Part of a small language model's weights.
Size: width 64, MLP 256 squared ReLU, 1.79M parameters.
Architecture: RMSNorm before each block, rotary positions, no biases in attention or MLP, untied embeddings, normalized queries and keys, attention and MLP in parallel, capped logits.
Each number is 128 + 32 x the weight over its row's rms, rounded and kept within 0 to 255. Layers, rows and columns count from 0. Numbers have three digits each. The size before them is the row's rms in percent of the matrix's.

# down: layer 8 MLP down (transposed), 256x64, rms 0.329, rows 124-170, columns 0-63
# up: layer 8 MLP up, 256x64, rms 0.323, rows 125-170, columns 0-63
down124 091:160128066069146087160124122082125095141115152140132202151121074135067155092140122143156201155079137124128154125163119189136117157123113117040132098121096172169116086156124127101130121148150148
up125 095:134139130066078093131101145032155121095190154176134119155157132116140163153114172121102158170092125102127175105126121114140125070155055080126142101109096078168139151108096163097129127111138088
down125 101:094165141157078111154059132145168116152146095156138148113141132184106158075168117148148116149090128134177150069106096121160086138187159126121167084128193167110112147138167139102172100185175146
up126 106:201086129162128110121103134125086174099114089111140085123159116079114088097073147109173122175102105056120103176141125151113144155112074147131135181193155121135139086121141169068140174125140099
down126 106:086158156155096118104138145090130144133154211123157095044088147098108128167113088149100178106115115134149132185157145119133117118138123109097160104180180126098158076134075078130100193130094121
up127 094:128129113108096161142175103137113198130135137134105157106105183120123147135130140079153139120157128135135095070141178118117121078167091164088208111154078166183101113101079122126207119080096106
down127 103:137130140167139216083161134183144161167124169109173127095150115163093146141059140118131141155227087149118079100171117126130102108169148128119135149156150161090093121099094111132087108125140169
up128 092:167138138132142133059112160123178125092185126201154107176135109136017141143153099108122147130108165141102149193095118098109163082162116106137145091107159142175151133118140126170127177101117118
down128 100:144136141146121129129120099149091115133181109154125132103094161150106037147176142096112154100160142145110158139067128113130146128030115162180151122162128117138155080088160074101169128167119057
up129 115:124130128108160136107130157077184089071179100113103126121115088138114132132082094133102176124092167122156108110106152114126176195113105096128229088097159121146101143068095113071107092125148119
down129 107:045121127147099133119143113184105078116102141127100086113171116128153129155143152062139117089105163167111145115178150060041143086112115092079096140069145096119112170096107157116139143111137143
up130 113:118163117175140142189156155122136138154108084127114116145117106122200133179169085169171137089185132078159134116131160101124137085166106061148113106118188132132114127172184088091127099070107103
down130 107:104138147073120139132094166104118121112123080159146188152075149096120193156117147195154084119206094085133113139127137102135170080048112130173125143137100103079106129121084103136086114133147141
up131 103:083148151151213141081140119134115133148118108101132149143124154041216089151141134161130156071109106099132100108079102100122115104152137144106113164078097141125157130106154132118148170092161202
down131 102:143136137109113102145134168137148120068058096152112124147120108127105076121124152171143144120104058126090107138125150123109128096127156174081121065203207081106114090150075127107065100108132118
up132 111:128101098146119113163163113097141115169166154108118058149203073165103094075079126094178109127132134175124079164106157110133116138162129131091097120150134131113167062128141151082069128132113065
down132 110:130139149133159138144088126126152101101116131238165173081131135102146198117126155133084106087082111128155194105108148113179154130068094143105152136127106186111171100151142101134142074098138108
up133 113:117108195145091114081144148074091161159139175071186111074148084127060137164084129187159080135126148199117141095126107103140165137108085120116100142161106125158135129147154159135146120111157094
down133 113:086160156096159089154100134111169144168132100142103140138109199088135129056113123126092131155144125140112059108140132179146123144089098143101148087072187175174133138203157104099129107152083141
up134 087:141136096125156051100151073111109094102134142192160150172106078100095134124100087101103122153128176112116190140103133085112101169111096152080091161132093127127168118091088152062184107142113118
down134 096:151140073118112098162110148057082102153092174092079154074129118080139133167118145129128114108132124196116156113142152100138143054090153178082124160148161115108134134096139145176113195135074131
up135 093:191174121173091069121111139139173134137116165110190106139059101127157107164167097138146132124098085121110140133150183096096135109193119148129129146150156139156070071143092130139170187166136161
down135 095:164065151095149149091133160122101138150105111101080130139182129209118143085126107166173159152053165136112140111120195122112152123127149128076101154079162082059132150149106120100150130149110092
up136 105:151097167085143172119138112056094165079111149146102122151109148173190125136124138128125127054151132110112128096092130117159115098160129117106174119085113127089089181056135158199161152114180112
down136 100:141147115117174137141120102140150130157136120126165054160170163083103097141174126065103079227093134137132105136085149171135146105082085171125087134142185114092170186130123137127143152152131105
up137 110:095163210139124080085135130146095107099111135099200134150159131133122103172137037206114124084124138160162173156107128088114149103133113129112149164110140162133072117163106093113146098118119079
down137 119:183164140116078147174126134126122098136097189081148133163123092192133147153124131124143150106093120107105134105104121049159134158138124147212135167093109097134164150155095101211104098117152174
up138 094:127130139170163155109173084117155124125098124170154135145065085080165205143136082075150116077126111126148168117179149127110121138160081148153128139113180110185201139114108140058131121094126136
down138 091:120156181096092134198080101143134106141129097083164107099173175160146078134173148131114133153128164137154106169067153174085125126116201145105141174110121173129067084135113094137134103170105114
up139 108:139079165147148135115154150126113124111118097141112136136060206106161130112087138191171134112173137140130166119096075153081137104134104171124152166104097175113096131137177127162206110086196140
down139 110:123129067119136168143116154082146158117095133171121168167157059161104143115084174159146114125135149118160096119146142131147107104171160104153070120124077056152133156157101172036110105161093126
up140 109:156136186100099154087135096120118113126115183180115117132112087182114125202151143142135095198129124096151142105147159051139105143164128130068106101096088191197131118126137104125127110103176143
down140 099:145099096140038155104100141070150122156096067088111099174171169120159167137140139052159110133121185136139151157125092094108112124107159135129135151147163181069149151136147108171139115098174139
up141 103:154118086142103103140177172105132083145098171126111112130171089189110171068123121120135161125155171134192138117102150199132134155126107126121174112104139095190123090084142082160072102191128130
down141 100:111099133149160123087180123160117098062127151124122115132129181144119171111136141134157105087095160115086139100121141137151129105186185100128158153118119066053149203125137201097168127129132188
up142 095:068136123114095129124087093132095130152098141115179110216082203168145089151078141119118179104111124105127147078133167123144136085171148145117116179127142148128139152053099102134149139172175107
down142 100:126113138098184138137115125130077093071125100197151192143112128119112120128111138083091164127153083142104131118112108183106143068116131153147172074129124070174120180138125119050082128176153108
up143 109:145120166116144152112114155084151178158123110114167121146108092148170152152116096197120130054146163065200146165158147129152159115101136067114130126112131159103107125152172157094182154179183106
down143 117:126170112104157143103135140126081122131089115210094148089088125120056118145074139179154123147122045153092085094166085112161136108099122110177136118131161108160059154118129113133092130159087149
up144 092:126066130181092112170150078131119144079090131124139155122133136098085057081090164183155071161133111140132093136139143140143097135146056109124130055070149132113141129108114163148174081117095136
down144 102:141156091128126166124109157134154213111117137047167152151164143113050151090145150138168136104109097095163147192138114114118141175127138196131110163112133136154180165090152136155130159187129147
up145 044:101148135140168116092149051103129130105173110148187140114151096140125180109158150123139134080114127105158141098078109053163157123143084120137141166146148149172114032082119171131135116115174173
down145 046:117106121154129147091123085110122130182150144164152119178165078085185121069119108144144086124128114114099138176150110197117130067094086031132120103133155084105137142145148085094071125123149114
up146 090:123100107104115129099127140059128097131129185093172089131167155110183164166124186156145159134104161152164183118106151065131130099119136151115127121204180123117132149102140147191137102196117172
down146 104:166122092144136113133104141144086112066102081182068098079154170154129074179157157120166140167125171115126078184138142108152124105174090133163102105176152118169081149173139133090163119154143129
up147 116:160121221108040113098141140173137124129128154097150163069157116123158139127087073184089148137125157147099082131128103091185171067125116130123124090127110136113113114087187122092112108147147125
down147 106:138095140112163089139125139093152114163161127134055162183148168126147120170130108144161085155096077159152110134101134189151158129156057154153082087103116079179126049131161154131128143140161095
up148 037:154139124164114082157106143112107156096137122130207172098147151124156173105068156172131151099142150090174114107137141082128166088166132121138191114098097147138155119157092053129208139103160155
down148 039:141131138130075147085189149139124066106137110117105151124160140141144092109173084119098165096129086177107157110192150153132080135150151117151131142090146094144089135203174142087071127065156172
up149 111:107157103169138164126056142131156117107091128129102105168146122137182184131146109107128108088088129151169114099077126110105055134122104102161107215125113140115090126039091120107177135144098148
down149 098:078075091077131173130149131131085064124161140197171130090090119102071154124073142086110131147113093155131106131121113091143156061098168149147149139162081116126159139165127154060114107114099137
up150 104:117141144130120143099136086094148129152166146112183146154138058130154160156131057126106094133095148104041127138122158122124125171118192115076141173190111092178115094081122160132096086146169151
down150 100:136113115141129157084117162123118103127126130079162129155023150138174137089111141066133063102190069112116099120082116108101176132142136093115114175164113117168097096092144151172114148082141154
up151 121:197166180099091129119077095127166121105140152120110076114102061170136191127108162131133118115114122167119139151140141112161134113093097075069139061149091146163147143090134115125176194152162116
down151 123:105181124129151116141097122169148129174196108072102180142100121108145109074103159085070110111157137129141155156087169118195136123162177162073128131095142160103103156131148099115110102102200160
up152 103:146108131148088107123151128082136098049167125142082151117130118137147109202123040134065161116109147109117116180106110111130181081095106062161157124135097141108159154148125167113127125057133113
down152 098:111089100142192137087143162173120145150151143134169157100120126102124139182131130065115100110176140087145169147158112094179061142093139103203125120127085065097161140146156164137151181111108166
up153 127:169112130114110139167167089103100142153133188197091140122165130199132165108133098072139081170180141096149113152105159100180144100149119080135108066118111144162141127135092157147132099144205117
down153 129:114177122146106118070142153080139162139158096100062168118103143114105130135082162096101110153145152135121182077109104148140130174168136100153136187099135085124144191197121103127120160157071186
up154 077:148175149123106137142138055101093144110199155154111082087076123141146166092106119159131097186115144110121150148100128181070079117067114119136137130141086137136078140124104166157124182103199120
down154 092:150065107115161155109088121066190157117098138108151171111139176114113099120104133099134155064110128126137089134162128134170159179143069095142151091146126097126218149167113098113092117174092161
up155 098:147128141098105099180146138096136113038149135130172137079176114145159071123170106151119180157171159146166159144136167091125135175157121107150191081118170064128106148129122121126119162157124189
down155 100:123116126068119128125113133133136158148106103107126070154121164111128168125190113130162166214089153086124167175177117116091147141097131208113112132124063117129170185123074136073131125115145166
up156 095:109147212151120162057066077152134140146134114176147134140167077119136099175097101179107154196101131116122169117120147130104146098096129175168098187125104116129178124113150142094124106088158149
down156 084:090119142113142148124103101129159105130121129105127063082179126192166108125125167077141117117138185156157025175109141170140135093119184156097129131134161106104144177160108081111103072133154111
up157 094:139180079135085081095085137094093064129150157140169104091125127135159152149131113110076167141073133127163174076113142105126110148114115085090070178128109168175070104112129158107137173152082124
down157 097:134205147108113117125220151133089120164143146140091150127145094163136173112158128152105121152129085130113143088120056164117090112142129129180099155125109176107145158149099130102117057066195128
up158 093:102094099108159097116137083075165194144143171102177142125201127117135114165122147104151124132160175147148106130157144115141118088148137034106150142164177124171130173173076124115156118118123066
down158 095:143111181038192127097173113173130114122101113113143131138124148182131200153140095077143063101124083167154140146087126129145097115104195169126111162128120122135074133145130118131095127143065141
up159 114:122187123193079135103120172099126142119088092127083101158113132205129122154111122119154119124159121096127063124158141103142081120153091149103182145151065194202135128164162141135134077136112131
down159 109:166133096130227169180103049122154136145094115122166166119180175168143079112159145114122156110067145148126142153144148124135144149114095098116129110122131155130125119171162078092102204124142094
up160 094:093172163133125161123077055131161098114192117113144146120119105138135139134179084155124160158129131145146116130122151117117140095115119063160159154104103085178201185121134106042076095139123155
down160 085:146129073100087123176130090098146096139069132122173121154124119131041145083136141097160134110132145100065168125126149158166144196117143144057095137099114140112185065139143135144171163151145147
up161 116:168142138175111094133099119093174128085151055070175147165146075137141153084151123115131186121065089139086112152093105130081091128146189103072176157147084123141135099144124115143136099121117100
down161 104:091103097136143077137106111120185109124128183105164125057106149091154148157195129058136085140120167097127106159182143109098101170166054155105065104131134141123184163134120128135115146137151147
up162 100:153118100120082121094129140148150126146129172136129066114120088138032121110086130156081096138135159117087157092132152145092116115176093095072158072122102120200096071140190130148137112108109160
down162 094:105082153088128122148138100142153112119099085137094143141076076123157129099160103168124103089133052148128120105098084159107136134194081118129089126163135143125098211094110076147099061121095088
up163 101:142105169111150179140126117176112096079119103122154094150139078122155140088084117128133164126126171124114139121161122160135124097155132146141168075116083171181137110075131129227136209186119098
down163 109:106155173100185121110146151141082085083120149101111136150122126152128145197151138106211170123095092145135096164127146141156082131095079107153123109103185115110098205166106152132173157119134183
up164 088:116137087125182184177056051144085177124156110109190142157185130144092159130117131136130127084145143111104082125145101085115075137108109132139111125104123139148113162117071161173116090100071110
down164 080:155171175123097117083107207137117090106154113153092125125081108117165122136121175221150120105119097116162128033141154145081129079143143136145144115080079188154125153139116104123111124144150139
up165 091:214133159116096093127139166106153100149133089088161162115184095126164183157134138151168153133126128123135166168131089122124166093167157103125114153154132050138148105156191091124137142061174162
down165 087:100072146108114120138086135112098146084168103119108088097131120138142084105131093099121133119096116159146041137080151162122164199115175139105111168075149094151144156170132108100136057202132118
up166 111:071168108146149175084117103077188120167167151146115037156145132134109136151105106090182123057137145122132159135138087100134118143121091137073134098134136079123145114138104149127149154114192193
down166 106:127174080133070199113130134117098106125143171139121110142133113142151180129155112155056162158138082129162099122110076141116133167172185145163164088143069198138116123179151074140160127102135130
up167 108:165218115097131128142102120177078144108103080116138115173152094107130160115065059083149139163124128144166145197117084096104108149118108128182154103148104117175123128087155088126174162121128106
down167 119:156118112163153172136182106169132136138143096154127088062164180131108152180125143107167159212113140122121096133194089144117088114130110076130108121160110155166165087097093092145130088181142090
up168 097:098099173166079067100097141115098115149164139115074135078199114131181152144139155095128140087128158178118109113130061108206164152104093112138137105107116161128124101141142101143092089131111193
down168 096:116160160076159141136113117134148097099080086117184079160150125100056090119145091098097086139163137194211145091132134150099149095139130124113135106138102137119146083097138046125086140122160154
up169 101:168162061083023111112136119084103147127122114109099162128112163130090132093114115128103195117145116108157108091152139144123069174124147109146160112125168167211143133109145095173134156105092111
down169 103:164071128127141180076131155169150132133100165127157164119138139132144085110158171165108070093098094119143110144112108122106113161104143107123099090140056082157171150201152153137060125089183158
up170 100:185091144125109153115130130164079119081114157137130188159132115077121170149116112125146135116180167150221102110094160109132155140102085118201134156162126149144140159148125081088182066134160106
down170 088:113181180071134148109180149153081135116108148196125176201119114159133071153047167135108092104106086109105110086127120091172129122176135109175116141146141109150108130134143159111092093129105153